config.yaml
head_dim: 64
vocab_size: 8192
activation: "squared_relu"
norm_eps: 1e-05
attn_scale: 0.125
extras: ["local attention windows", "value residuals", "hashed n-gram embeddings", "an embedding shortcut", "learned residual scales", "skips across layers", "capped logits"]
init_std_qkv: 0.017
init_std_o: 0.00363
lr: 0.0109
warmup_steps: 200
decay_fraction: 0.634
Each number is 128 + 24 x the weight over the matrix's rms, rounded and kept within 0 to 255. Layers, rows and columns count from 0.

# layer 4 MLP down (transposed), 2048x576, rms 0.0689, rows 1102-1125, columns 432-575
[[142 113 149 124  83 150 122 115 141 120 168 141 171 113 115 211 104 104 170 131 111 132  89 161 144  74 107 146 136 156 121 122 144 138 132 115 133 147 128 132 134 112 151 121 124 109 109 123 126 133 122 144 113 128 123 104  74 102 136  87 139 117  77 149 144 152 110 102 117 132 174 105 113 145 138 133 136 139  83 116 130 138 155 113  92 160 128  92 108 177 146 114 131 123 119 116 161 116 150 129 133  89 113 165  98  64 147 176 123 133 151 132 133 138 138  86 117 118 155 168 109  80 130 164 161  95 146 114 118  76  95  92 122 160 142  76 116 148 132 146 100 149 116 132]
 [148 118 131 120 109 120 140 117 130 175 112 110 119 130 122 109 122 138  89 114 172 138 125 109 117 154 141 110 106  82 147  86 127 175 138 162 133 144 138 130 109 139 118 127 136 146 124  88 136  65 137 144 137 155 144 167 123 130 103 142 139 122 101 148 116 214  99 141 120  72 152 100 119 133 135 108 125 115 128 128 108 118 168 137 114 127  95 141 112 165 125 106 134 100 170 108 166 155 163 107  88 126 148 144 116 124 111 149 122 108 114 125  93  98 117 125 110 122 142 145 140 125 123 140 142 139 152 128  86 130 166 185 133  77 111 103 136  98 116 123 113 146 191 179]
 [144 135 158 125 161  94 138  95 155 124 106 113 133 112 125 145 135  87 107  96 117 157 133 106 100 138 141 149 105 125 155 144 109 132 142 114 133 110 127 132 132 108 138  96  76 143 159 132 144 132 146 113 130 132 144 100 104 138 113 150 141 156 108 130  81 120 123 119 157 151 150 152 107 115  72 145 125 120 116 176 132 123 108 129 150 118 133 131 148 147 115 134 110 116 135 128 148 149 128 153 168 130 104 138 127 101  77 157 104 138 142 138 105 137 127 130 115 125 110 165 113 149 112 164 182 131 159 137 114 158 100 100 122 120 111 120  96 145 111 148 136 160 137 124]
 [ 87 172 133 116 155 176 127 157 125 109 122 167  97  78 119 120 128  98 183 127 140 115 108 106 161 142 139 129 175 120 153 134 107 120  96 115 156 168 150 157 128 139 106 126  75 117 123 120 123 139  98 144 127 111  94 122 117  98 146 100  94 141 145 154 125 112 100 103  98 142 180 119  78 137 140 118 127 128 167 133 137 105 104  86 160 132 138 130 168 121 117  99 147 128  97 113 153 128 136  90 104  99  91 137 182 156 140 149 119  92 106 140 115 104 127 163 123 138 112 161 169 101 134 115 141 131 113 144 127 106 103 135 115 136 138 149 134 117 114 123 108 110 119 157]
 [124 155 117 118 147 124 150 114 151 131  97 128 128 138 126 170 184 134 121 103 105  82 108 156 146 130 115 141 146 155 151 108 103 108  93 135 173 128 122 136 135 151 135  88 141 136 100  93 114  96 107 155 107 148 148 107 108 156 154 118 136 169 109 166 134 181 154 132 110 111  76 128 140 139 108 113 131 134 153 111 160 140 149 163 136 139 131  84 118 161 155 164 147 166 126  98 134 126 112 117 128  94 106 135  94 131  96 150 143  87  67 153 106 150 176 124 114 121 144 131 110 150 141 142 119 129 105 127 133  91 114 113 140 115 161 116  97 156 105 185 161 128 102 130]
 [140  90 105 128  73 149 157 150 142 135 105 155  96 148 129 159 132 103 120  93 127 137 108 152 152 122 126 123 139 108 106 147 142 158 126  97 161 151 136  94 125 150 108 146  92 124 101 125 115 137 136 144 113 109 121 116 175 159 103 125  98 160 161 102 127 151 131  86 169 115 163  93 125 119 113 143 119 104 125 162 108 138 135 134 146 103 142  95 117 121 132 126 131 125 106  99 156 135  78 161 126 143 157  97 137 143 124 129 142 122 158 176 124 171  99 145 125 113 147 169  96 175 139  62 144 146  78 119  88 122 119 150 123 112 130 135 104 133 110 141 127 139 112 168]
 [145 125 138 117  66 121 117  97 145 166 143 126 167 168 131 120 155 123 146  94 168 132 139 126 116 113 125 170 130 137 138 104 147 135 102 174 154 117 116  87 116 140 153 128 132 102 144 103  95 126  96 144 126 150 124 155 140  98 136 131  97  85  98  99 153 138 172 133 135 157 135 125 124 147 104 155 123  98 101 100 150 129 107 140 122 144 104 154  93 115 138  85 134 152  60 167 133 115 114 149 143 159 123 183 111 109 122 111 131 146  80 154 157 122 146  74 131 133 198 128 140 148 169 161  93 165 111 120 114 117 133 125 118 161 121 152 111 123 124 154 114  94 113 165]
 [114 119 139 126 122 163 154  80 153 110 172 150 124 116  82 104 144 136 164 140 148 126 157 124 147 136 102 137 131 141 135 158 115 129 141 106 123 120 145 136 173 127 128 118 146 128 154 128 107 106 142 136 119 127 134 130 105 112 114 105 107 118 162 120 123 102 126  91 144 127 103 117  86 136 135 131 150 137 121 145 150  82 144 160 151 116 146 160 159 114  71 154 148 156 134 149 115 145 103 133 146 141 162 137 105 147 154  75  95  99 120 124 121 130  99 112 134 157 114 131 113 131  92 165 143 129 104  45 112 104 105 162 144 133 137 110 133 130 130 137 152 153 132 144]
 [138  92 102 116 161 167 126  92 122  93 111 136 101  95 111  72  76  99  98 151 121 184 124 127 134 130 107  64 161  81 114 127 125  95 138 132 149 114 109  96 166 150  75 157 192 118 154 147 151 145 112 132 143 126 150  90 117 168 161 162 127 164 148 122 124 153 141 155 151 114 141 121 126 172 117 130 140 175 118 134 156 178 128 146 148 126 158 113 163 100 106 142 105 129 138 123 144 123  98 160 111 126 110  73 144 145 156  88 122 146 117 125 156 100 135 157 149 152 139 141  93 199 153 157 103 122 158  93 170 158 148 101 122 170 148  84  96 173 150 145 125 145 128 122]
 [ 95  75 128 111 164 104  72 163 136 118 123 123 128 133  85 135 155 134 167 135  97  97  97 119 115 129 156 100  66 102 161 166 105 107 124 151 139 195 144 144 164 127 116 129 105 167 133 114 121 173 143 135  56  94 165 147 149  95 110 103 144 114 148 137 104 175 156 122 106 153 110 128 125  91 141 177 105 140 117 163  93 118 100 130 126 160 118 131 105 190 114 123 161 160 156 138 118 142 139 104 136 118 125 132 119  87 112 154 141 113 124 128 148 124 129  87 155 122 144 166 133  75 172 150 141 158 103 135 124 118 139 152 121  91 114 160  97 129 180 134 114 117 144 126]
 [119 128 145 138 135 100 131 116  96 139  95 143 152 152 118 160  86 171 160 107 106  87 166  95 135 160 160 136 148 105 107 168 126 129 130 157 117 137 102 143 168  99 164 113  94 129  79  93 144 155 151 131 147 118 143 105 116 191 126 100 162 102 142 115 157 167  89 105 181 124 188 123 116 155 132 142 107 143 124 120 170 115 130 152 101  98 105 134 122 150 157 105 133 150 118  98  96 131 143 123 144 174 115 111 161 102 130 116 119 102  94  99 136 126 105 125 104 132  91 124 124 134 116 167 139 183 112 128 163 151 159 107 152 160 149 163 103 147 139 110 133  96 134 161]
 [144 142  98 102  88 112 106 134 128  90 101 130 124 124 143 157 145 128 129 117 114 107 114 155 126 151 110 133 128 131 114  98 131 113 140 147 121 140 160  88 140 139 133 150 109 196 111 127 127 127 148 174 126 105 100 157  71 181 138 116 142 122 116 188  87 121  73  95 146 130 142 164 175 137 103 107 172  76 151 143  84 115 139 199 165 112 128 101 116  96 159 123 147  90 133 135 108 108 147 133 112 113 144 110 117 123 148 119 153 141  80 101  69 153  89  88 137 132 128 136 111 117 133 145 152  92 154  65 168  97 100 100 124 118 104  72 105  86 117 145 102 151 104 117]
 [135 104 129 123 108 110  85 119 127 124 128 127 134 115 152 146 121 109 146  84 102 133 138 111 145 158 122 131 120 116  95 145 129 129 122 137 127 121 152 133 106 120 139 115 124 116 156 118 117 122 128 139 136 115 107 130 111 118 131 111 129 135 139 132 123 105 116 156 129 132 120 118 130 116 149 147 137 136 129 137 130 132 115 138  97 116 145 115 129  99 133 120 136 124 107 103 139 138 112 147 116 123 118 108 149 137 132 120 146 138 139 124 115 117 126 127 139 131 161 141 125  97 120 117 124  99 128 132 122 120 140 129  96 141 139 123 125 132 135 139 133 116 133 123]
 [115 131 144 120 139 148 133 169 120 126 108 134 108 126 162 126 110 135 139 121  97 118 129 179 125 112 123 100 117 135  98 130 121 120 148 114 121 187 127 152 114 112 171 124 159 157 148 139 154 120 139 148  92 118 133 162 145 103 116 117 115 156 120 111 112 140 154 130 148 114 120 148 129 118  80 125 145 145 103 111 119 114 106 136  84  96 145  88 101 158 131 126 140 106 116  93 100 129  80 128 139 171 133 136 130 103 134  99 148 155 124 130 104 169 101 128 151 149 135 130 143 120 109 135 105 118 134 126 141 114 117  94 105  98 185 116 172 114  86 121 134 107 138 135]
 [104 121 157 123 140 154 102 103 135  80 154 103 136 143 143 104 141 144 163  66  65 146 154 147 158 110 142 106 135 104 110  60 152 134 146 142 149 113 145 132 131 130 135 134 108 152 114 150 163 108 129 125 143 124 147 138 153 113  87 143  93 119 164 132 114  85 132 132 145  78 165 118 107  98 112 150 173 114 133 125 147 140 135 102 151  96 120 170 128 100 134 145 142 127 169 103 122 126 163  94 142 108  87 112 194 128  99 161 122 107 132 132  68  94  85 156 102 162 110 148 136 151 119 106 126 138 149 104 104 171 130 142 141 139 122 105 107 133 110 154 109 116 134 150]
 [137 110 141 125 150 149 128 110 107 101 146 167 131 122 131 103 120 128 128 116 133 133 134 135 138  97 105 114 126 122  96 110 120 141  81 116 132 116 121 145 123 131 116 121 155 126 124 126 102 103 104 122 117 132 101 125 132 136 135 136 126 111 106 114 168 103 110 115 113 127 147 139 125 131 100 138 133 131  96 140 152 149 118 131 135 124 165 140 107 109 144 124 115 142 120 136 157 123  88 134 148 128 142 136 119 102 135 126 142 127 121 124 154 128 126 172 109 135 126 159 143 154 146 130 130 151 125 139 102 170  80 119 150 141 127 160 122 148 132  81 164 128 123 144]
 [132 121  87 109 125 103 131 165 104 124 159 142 136 120 143 100  87 122 105 129 144 154 117 132 120 119 138 134 181  88 144  76 120 160 145 155 103 157 116 122 137 129 222 104 220 133 134 128 114 158 132 131 116  71 141  75 184  88 124 100 125 145 116  96 116 120 115 139 196  90 126  99 145 205  97 131 160 110 117  91 132  68 158 149 132 143 121 125  83 101  98  93 114 142 163 173 130 143 160 136  83 146 137 110  94 142  79 136 163  89  85 107  85 133 146 137 114 122 148 172 135 129  89  93 153 125 143 141 142  71 105 165 152 110 107 119  78 123 122 137  99  96 128 158]
 [122 111 116  77 104 155 172 137 152 119 125 139 102 107 134 100 103  96 129 168 110 119 174 130 134 142 107 121 134 131 144 124 117 164 180 146 104 142 129 120 145  99 108 154  90 136 109 133 159 100 121 133 122 152 130 130 168 124 115 150 143 113  92 117 105 137 143 102 129  91 142 165 163 112  63 136 131 112 182 126  95  78 126 118 148 132 147 151 133 127 140 140  99 151 100 155  84 122 126 111 174 120 101 119 128 128  80  82 149 127 125 120 127  83 127 142 133 105 137 109  43  83 117 129 144 116 141 128 104 167 130 169  87 124 132  98 111 137  92  93 130 104 131 134]
 [106 123 117  93 152 151 136 146 103 162 169 157 122 140 131 186 152  94 136 111 121 112 148 182 130 140 146 155 160 103 119  86 142  86 148 125 144 133 126 100 133  85 157 121 119  90  96 150 155 200 124 103 173 169 116 161 152 155 147  85  57 169 119 183 102 116 145 172 160 155 156 172 158 149 121  74 119 142 163 143 170 138 164 115 145 152 152 153 153 105 122 142 123 136 130 129 193 164 114 131 171  49 128 151 137 124 118 162 149  99 119 159 141 170 129  82 188 164 115 119 156 187 137 150 144 127 129 104 159 152 159 158  84 108  96 118 152 142 145 125 145 171 126 113]
 [100 114  84 125 120 123 156 106 108 196 167  98 151 138 125  52 129 136 123  93 112 127 136 126  78 109 143 125 116 119 106 144 182 118 143 119 130 126  87 154 117  94 126 134 111 124 114 133 122 123 113 135 109 159 118 155 125 113 133 106 135  94 116 155 154 124 142 147 113 130 127 112 143 113 102 170 115 200 126 117 119 137  89  98 141 174 141 152 119 162 156  99 137 119 116 129 155 170  90  92 162 108 133 126 129 128 124 124  99 139 105 121 152 133 157 132 130 128 109 101 180 115  76  83 140 124 117 139 113 124 137 134 135 139 123 115  97  92 174 120 104 142 124 119]
 [ 95 124 110 120 147 165 131 156 110 171 193  73 139 150 178  97 151 110 126 112 127 162 149 147  87  93 168 160 114 122 161 134 119 133 147  99 158 131 140 144  99 153 136  80 125 129 161  85 101 128 154 127 113 114 145 126 160 119 150 164 139 178 114 140 103 105 165 153 122 148 143 141 129 133 104 190 132 143 128 128 160 150 139 108 107  84 143 137 108 116 112 141 115 122 126 139 104 129 132 143 124 136 118  84  98 172 105 146 152 120  79 116 139 133  90 163 126 105 137 130 118 110 130 143 141 131 119 134 104 127 144 142 148 122  81 109 138 100  80 101 108 147  85 122]
 [109 156 102 131 160 154 186 150  98 122 106 124 160  95 130 117 125 135 122 116 125 110 128 132 134 131 177 130 130 143 133 192 100 117 143 164 136 159 142  97 159 132  71 143 162 137 133 135 139 126 122 111 115 115 123 143 163 131 118 193 142 141 124  93 120 104 142 156 113  97 155 145 128 115 104 125 121 145 120 144 125 116 118 130  96  93 130  96  80  10 128 133 139 110 114 102 180 141 161 137 126 129 142  99 101 108 174 114 111  70 139 124 116 149 142 109 153 135 153 119 145 142 138 161  44 137  98 113 146 162 102  80 124 108 165 152 125 144 191 160 122 115 150 138]
 [183 140 128 109 131 109 117 178 142  96 132 108 129  99 145 189 100  96 173 141 107  95 113 161 148 131  90 141 111 116 134 156  86 167 106 157 111  93 118 108 177 119 123 122 157 140  99 141 142 138  60 157 169 140 145 127 115 189 141  63 141 155 139 155  85  93  85 101 123 113  97 150 146 133 150 132 144 107 155 117 133 118  59  93 111 130 107 139  83 113 125 130 135 178 106  97 106 113 158 141 147  96  91 105 128 136 168 140 106 139 160 181 130  95 128 164  88 138 169 106  99 135 149 115 120 120 101 207 117 123 106 127 144 129 107 117 161 116 128 136 119 146 104 139]
 [125 125 151 117 166 188 111 151 134  88 167 136 131 123 115 161 105  88 161 160 139  96 103  84 181 117 112 109 115 109 167 125 111  83 131 130 148 129 113 109 116 141  91 184 137 160  91  91 122 155 164 128 143 130 140 107 162 141 106  96 110 105  86  96 134  87 150 129 100 138  55 133 130 104 120 114 174 140 108 118 139 133 158 130 146 136 175 178 127 164 103 156  87 145 131 146 144 148 139 140  96 136 105 137 121 226 113 135 153 197  99 154 134 123  87 142 150 103 172 160 103 148  78 112 154  57  89  66 105 137 140 111 142  50 137 138 127 154 177  87 147 114 128 108]]
# layer 4 MLP up, 2048x576, rms 0.13, rows 1103-1126, columns 432-575
[[141 111 130 127 130 119 107  84  73 137  98 105 122  89  93 143 141 147 151 161 142 100 118  98 150  94 147 138 119 123 136 161 118 112 129 155 112  78 173 152 137 125 135 147 156 110  71 159  82 174 109 137  93 107 182 112 190 161 146 135 143 140 137  92 128 126 127 156 143  54 155 111 141 152 134 154 132 145  60  96 104 131 127 107 149 139 110 145 133 136 110  98 128 102 140  86 153 101 146  72 156 134 122 111 147 100  99 147 102 139  86 117 156 137 105 159 165 161 115  79 171 129 170 142 153 106 134 171 109  95 131  84 134 129 132 137 132 155 152 123 130 145 138  68]
 [ 92 119 110 135 125 117 158 121 142 155 141 136 115 112 123 108 147 109 111 104 101 157 134 119 129 192 125 134 133 126 159 113 133 132 131 129 105 101 132  82 139  85  96 120 144  94 154 142 108 120 124 134 120 102 154 122 116 125  96 122 148  98 144 118 122 166 126 115 112 158 133 115 127 114 110 107 115 139 136 153 125 104 126 101 101 149 113 135 179 151 172 149 131  82 141 130 106 118 138 154 135 142 106 148 113 120 139 141 112 149 154 101  92 132 133 127 139 155  99 131  76 152 148 100 114 137 145 124 130 110 108  89 165 124 122 120 146 151 144 147 144 108 147 100]
 [ 89 128 128 100 149 138 115 153 142 104 160  97 143 161 191  84 130 159 122 142  86 185 174 108 107 138 139 102 159 118 163 121 126 108 123 118  97 123 129 126 156 157 143 161  94 147 117 123  84  96 159 190  93 165 114 154 100 148 175 127 129  98  98 113 141  96  69 116 109 142 130 146 138 139 153 115 109  60 135 105 125 128 114 125  94 136 148 105 138 135 162 138  90 120  93 118 132  97 137 154 149 131 137 155 114 137 109 111 109 119 124 136 104 102 105 111 110 116 154 134 128  91 166 149  77 109 116 130 108 119 167 146 115 133  89 120  94 141 157 169 151 105 145 129]
 [142 148 153 107  89 140 142 116 136  86  84  95 172 132 136 142 125 153 110  95  94 121 115 143 121 166 131  99 170 197  94 117 118 127 124 147 111 183 100 143 124 134 143  91 117 145  80  96  96  75  70 124 116 125 122 126 129 155 144 130 146 143  95 119 138 115 157  91 129 156  97 130 126 129 162 141 111  92 111 110 134 148 115 156 177 158 109 173 151 130 125  95 111 189 129 134 165 105 134 168  88 117 144 103 126 128  81 158 125 142 124 162 134 122 115 144 147 147 153 123 165 130 132 135 151  93 108  96 111 131  87 153 176 104 187 154 154 193 116 184 144  66 120 122]
 [ 91 137 141 103 136 129  82 127  98 153 135 138 174 169 119 126 158 173 120  86 106 146 123 117 143 155 125 140 107 132  87  98 138 169  82 122 114 128 147 155 162 134 180 129  97 143 149 141 166 129 107 112 113 116 126 173 125 166 104  97 138 116  87 169 111 125 124 133 150 110  87 186 138 136  95 156 120 135 148 110 114 119 152 146 121 137  93 106 111 117 150 122 129 117 173  98 108  99 117 145 115 137 126 163 123 155 161 172 144 162 161 132 142 126 140 152 126 125  99 128 163 123 117 114 145 113 111 131 134 106  75 131 119 150 110 165 121 127 133 122 139  99 104 106]
 [151 134 161 116 165 155 100 138 122 146 168  96 178 128 140 121 136 154 125 102  92 111 140 114 123 136 129 114  96 190  88 146 163 135 109 152  86  94 106 134  93 143 104 138 126 122 116 130 145 101 113 131 105  48 161 149 157 141  90 123 100 118 126 117 138 117 154 129 141 117 141 188 115 118 170 105 137 129 113 115 151 100 115 111 106 124 130 122 137 110 137 144 161 123 154 118 128 117 189 116 130 100 156 157 107 172 135 126 158 147 143 126  88 101 128 134 124 147 102 131 153 159  93 185 112 102 147 177 129 136  79  75 145 167 124 112 125 113  77  94 128 144 117 120]
 [114 124 124 123 126 147 172 114 107 132 140 125 118  76 144 165 108 110 133 137 104 164  96 144 140 121 129 107 139 150 163 164 151 124 160 157 113 116  93 112 133 123 161 132 120 151 148 133 177 108 158 110 118 148 139 129 108 137 185 133 143 138 125  96  72 133 104 107 133 119 157 127 147 104 120 138 148 132 132 119 112  96 130 155 136 161 144 142 128 114 100 113 158 142 179 122 128  83 146 115 178 124 157 124 109 114 116 137 144  98 164 135 162 111 109 121 126 143 134 118 137 131 181 109 134 116 117 122 137 100 105 130 128 122 144 103 150 109 127 143 171 120 155 102]
 [117 127 138 184 126 128 142 111 100  92 138 159 142 163 107 129 156 111 117 115 177 137 173 133 129 139 149  75  81 105 108 194 130  94 129 134 146 101 133 172 133  77 142 121 116 132 139 122 179 197 142 139 140 143 125 109 140  97 148 100 107 107 115 123 125 136 130 190 113 151  89 109  90 106 124  58 121 123 133 133 134 140 101 116  99 100 115 153 155 153 147  99 123 124 153 119 118 122 103 135  61 151  87 168 162 114 176 144 153  78 132 122 149 160 149 130 114 119 115 123 149 115 132 129 108 101  74 112 122 121 173 125 129 115  95 219 129 164 145 114 129  73  82 107]
 [133 122 184 119 129 120 135 121 128 120 146  96 112  72 125 116 115  92 129 141 149 109 146 144  59 161 102 117 141 102 126  80  95 106 134 180 136 121 141 129 159 128 161  98 134 100 158 131 136 140 146 148 150 133 112  98 126 171 104 120  86 137 163 136  96 106 140 123 157  79 111 138  84  93 131 116 136 142 161 111 164 140 119 179 103 121  97 141 160 129 136 142 136 137 127 158 147 104 128 147 135  71 109 138 145 193 152  80 130 139  99 126 138  94 128 144 105 149  84 153 153 117 147 164 110 133 127 175 121 124 124 113 134 123 109 110 134 126 158 118 106 147 143 109]
 [111 113 152 130 107 151 115 126 167 150  76  80 145 127 138 107 116  71 115 107 122  95  76 107 118 176 164 156 134 145  90 131 103  97 144 156 152 115 110 139 116  97 126 164 116 108 103 151 103 130 112 124 125  79 138 138  88 191 143  69 150 126 129 143 148 124  61 139 173 134 140  91 141 114 129 128 107 162 124 103 127 127 142 146 109 105 127 134  66 119 128  85 155 142 102 121 105 163 118 138 104 153 101 140 126 135  96 140 113 141 111 124 142  95  78 128 113 109 110 139 122 156 134 162 103 151 106 146 121 104 151 120 117 153 117 111  83 110 159 111 122  93 157 142]
 [103 120 158 124 109 106 130 138 155 130 145  68 120  87 157 149 131 114 182 140 186 124 122 144 166 108 140 107 137 132  74 104  75 121 103 141 102 118 175 162 141 122 144 196 102 107 145 116 161 131 114 112 163 128 121 179 124 174  91 214  44 106  98 156 106 147 134  81 173 108 111 121 134 143  44 103 149 111 130 135 132 141 116 150 104 109  43 170 154  91 114 107 115 133 170 160 107 120 105 103 131 144 128  97 149 153 106 114 101 120 166 107 141 123 144  97 146 116 152 142 110 153 159  77 140 127 109 118 141  82 149 124 148 125  80 130  70  75 112  89 156 115 102  97]
 [146 154 107 110 141 131 129 122 160 136 118  98 104 130 113 110 115 129 108  95 122 139 154 118 145 115 114 146 115 128 135 103 140 130 154 130 137 142 163 137 121 151 106 121 143 129 137 110  91 124 117  97 129 112 123 152 137 136 107 157 123 122 160 102 126 147 130 148 110 135 118 129 148 139 110 105 105 116 135 147 151 125 130 117 130 124 129 145 134 128 167 155 147 121 146 107 128 126 117 126 153 121 119  88 136 111 111 147  97 104 131 130 128 150 107 129 123  94 157 116 112  88 121 120 138  74 124 136 120 113 131 115 154 108 121 123 147 121 146 128 162 120 129 134]
 [168 148 133 166 139 121 114 124 110 104 142 121 106 124 143 143 120 115 104  90 106 131 157 167 156 120 148 105 128 139 146 152 125 147 148 130 145 156  97  83 186 135 160 103 144 156 133 106 142 128 112 154 134 137 159 156  95 121 136 127 127 145 121 107 126 149 130 147 139  93  99 141 152 124 109 116 136 149 107 135  90 123 134 147  94 128 142 103  94 153 175 117 115 124 117 140 140 102 133  93 126 130 109 110 145 142 121 145 171 133 136 111 124 157 174 135 111 132 112  98 167 111  99 128  99 111 125 127 102 124 122 118 102 134 105 117 104 133  96 134 136 167 155  95]
 [121 148 131 129 127 119  88 116 118 110 137 111 102 103 113  88  92 122  95  85 117 155 136 157 133 133 121 128  95  80  82  68 116 113 141 107 124 139 106 150 108  83 128 160 115 167 156 137 171 124 122 134 133 146  78 125  75 151 135 134 129 111 112 149  93 175 123 126 120 113 138 112 136 122 188 143 146 164 126 126 149 138 153 111 108 148 123 143 145 132 159 120 114 131 141 132  69  94 150  82 112 167 125 111 147  89 107 197 102 146 115 102 105 134 109  94 131 125 146 126 128 137 126 144 131 167 134 158 145 128 108  75 103 118 124 119 142 147 124 133 145 141 115 115]
 [133 135 106 152 123 159 109 126 115 139 108 138 126 137  88 147  87 119 103 128 153 147 148 122 181 159 131 112 146 131 125 158 131  79 137 139 146 149 129 138 150 112 116 127 129 146 139 116 123 117 121 134 156 144 100 106 131 136 107 147 141 134  89 168 138 111 142 138 161 142 148 107 135 117  98  97 161 138 127 112 151 164 113 132 163 172 131 139 110 105 123 126 121 144 131 130 128 106 109 128 170 122 129 124 145 122 102 171  96 139 118 162 148 119 127 148 119 140 147 110  96 116 128 122 116 148 106 123 139 104 143 145 134 117 122 121 161 129 147 107 148 119 125 140]
 [ 84  88 149 129 173 129 102  94 136 128 109 123 154 138 109 112 112  99 103  74  83  83  81 180 174 149 103 127 198 148 136  93 118 120 158 104 139 116 188 140  94 130  98 140 151 127 122 102 140 187 128 145 119 122 119 125 140 151 126 149  77 119 168 125 102 164 166  96 129 118  65 106 141 104 135 136 120 110 101 140  84 119  53  99  89 154 138 172 159 137 109 188 136 129 124 117 118 125 109 131  99  99 118 165 128  78 135 122 147 134 156 147 102 174 173 152 142 110 154 121  92 115 117 147  79  88 131 143 170 110 129 134  74 140 163 108 134 118 106 169 105 114  92 106]
 [ 86 129 149 103 103 167 134 127 108 151 127 113 130 110 155  99 117 130 161 116 114 121 144 130 185 157 109 143  96 112 122 121 145 123 156 148 128 161 135  93 105 134 142 148 125 119  85  92 146 136 136 122  84 136 114 144 136 146 120 126 188 129 122 140 137 135 169 124 123 116 140 152 115 109 143 199 112 140 141 124 138 117  78 149 128 129 119 123  99  97 102 125 140 129 156 146 105 119 154 111 105 111 108 167 148 137 158 121 109 146 128 128 146  92 132 124 115 142 138  98 103 104 168 152 140 163 141 143 159 164  72  95 141 141 132  93 153 164 142 146 105 125 151 122]
 [142 145 127 174 107 124 134 135 125 150 122 130 132 135 128 142 135 125 138 117 104 110 152 137 136 123 104 117 117 129 102 115  81 146 119 152 107 118 140 125 151 136 126 135 148 142 149 152  87  76 135 134 138 138 120 140 124 105 145  96 148  83 135 116 102 171 142 104 172 143 155 128 115 156 105 115 116 129  96  94  85 143  91 120 153 135 115 119 134 112 115 155 149 120 120 116 132 136  97 134 127 167 134 170 130 127 138 164 109 173 102 103 199 136 161 125 115 115  97 121 145 179 162 112 126 160 147 165 145  81 147  99 175  58 111 104 112 122 162 148 132 150 133  98]
 [161 145 129 134 129 153 113 142 129 143 131 167 112 138 141 112 163 138  96 126  98  97 137 124  83 155  78 131  80  93 171 111 130 122 150 129 141 143 162 127 131 129 141 112 129 132 115  67 107 113 126 128 112 148 146 117 141 144  86 110  69 126 170 119  96 115 119 124 111 131  95 117 153 130 141 131 156  98 125  74 125 156 108 132 139 118 109 132 104 158 156 123 105 113 146 140 111 137 124 104 138 125 167 145 116  97 149 123 102 132 117 124 132 121 130  88 133 163 114 151 116 112 115 127 121 162 122 121 126 125 157 128 156 115 118 129 117 137 143 126 121 150 153 133]
 [158 170  96 119 104 142  91 111  97 170 102 143 117  81 126 153 114  97 108 123  79 136 169 153 141 115 110 121 110 130  81 113 112 111 153 156 170  87 131 140  54 156 161  87  99 128 153 108  94 137 129 115 147 175 107 113 121 123 136 102 163 152 123  92 146  82  63  98 132 143 149 133 153 151 132 101 108 143 141 145 115 139 149 101 161 161 143 106 159 133 146 128 107 153 107 134 113 150 147 163 117 133  98 137 135  66 142 127  95 120 141 114 144 118 100 161 157 119 122 130 108 147 108 148 112 146 113 135 122 149 137  99 157 108 136 173 173 114 129 102 126  57  70 130]
 [169 151 148 124 128 132 125 144 132 116  87 122 145 133 141  96  82 158 105 145 137  76 110 164 124 151 134 112 101 149 135 129 131 104 167 123  68 134  78 102 144 138 142 135 146 143 158 124 137 107 113 113 167 155 132 108 201 138 106 110 132 119 102  93 151 125 128 168 103 102 125 146  97 114 148 105 154  77 130 145 128 146 125 168  98 145 100  82 122  82  95 138 131 136 135 116 101 124 151 126 105 187 125 106 118 163 153 135 142 117 123 143 104  92  56 125 111 147 116 157 158 165  65 142 127 129  94  93 171 123 118 128 153 173 109 127  89 116 119 135  91 121 117 118]
 [164 134 116 103 124 119 134 124 111 103 119 122 135  92 118 116 139 119 118 159  98  89  89 150 164  98  86 154 122 124 114 150 105 140 162 138 119  91 109 155 132  94 109 144 149  95  63 121 148 165 107 107 123 164 128 135 115 155 171 117  75 105 131 167 101 116 108 139 114  73 156 168 122 136 160  98 131 119  96  87 115 118  96 149  44 208 108 114  55 164 162 144 125 182 131  95 138 144 118 108 149 116 107 158 128 145 134 164 121 150 143 166 126  87 104 101  91 138 130  84  97 118 120 125 169 108 121 148  94  71 136 144 148 150 100 128 163 139 124 173 114 145  70 153]
 [158  87 143 157 150 143  99 160 160 100 146  85 100 141 102 130  95  83  83 147 117 137 100 155  93  66 113 127 127 163  89 177 182  95 144 144 144  59 108 120 130 157 121 117  55 134 159 117  89 106 124  97 152 150 125 167  94 140 101 164 119 112 144 115  84  90 127 103 141 178 149 140 143 103 118 113 149 120  94  83 140 104 136 135 103 136 133 123 139 159 128 124 188 108 136 161 108 170 130 155 152 160 111  99 107 100  87  87 161 123 155 152 142 120 111 121 135 170 141 121 120 167 132 152 150 120 120 169 113 109 151 134 112 137 170 140 120  91 140 133  92 154  75 147]
 [113 164 128 109 101 162 126 146 153 132 135 181 107  80 125  95 160 100 150 149 111 153 125 144  70 113 128 151 117 125  94 156 147 124 151 149  84 166 139 114 139 135 115 150 128 110  96 152 136 129 120 107  91 139 154 124 143 141 134 138 153 135  76 139 159 135 126 137 155 114 113 135 129 115 171 134 157 154 117 141  90 116 131 112 165 108 151 153 118 181 131 107 145 146 130 108 126 119 108 148 129 131  97 134 109 145 139 169 138 173 102 134 162 132 137 153  78 169 142 107 116 142  92 138 142 125 138 127 133 157  80 111 121 171  89 118 107 143 149 135 117 129 120 131]]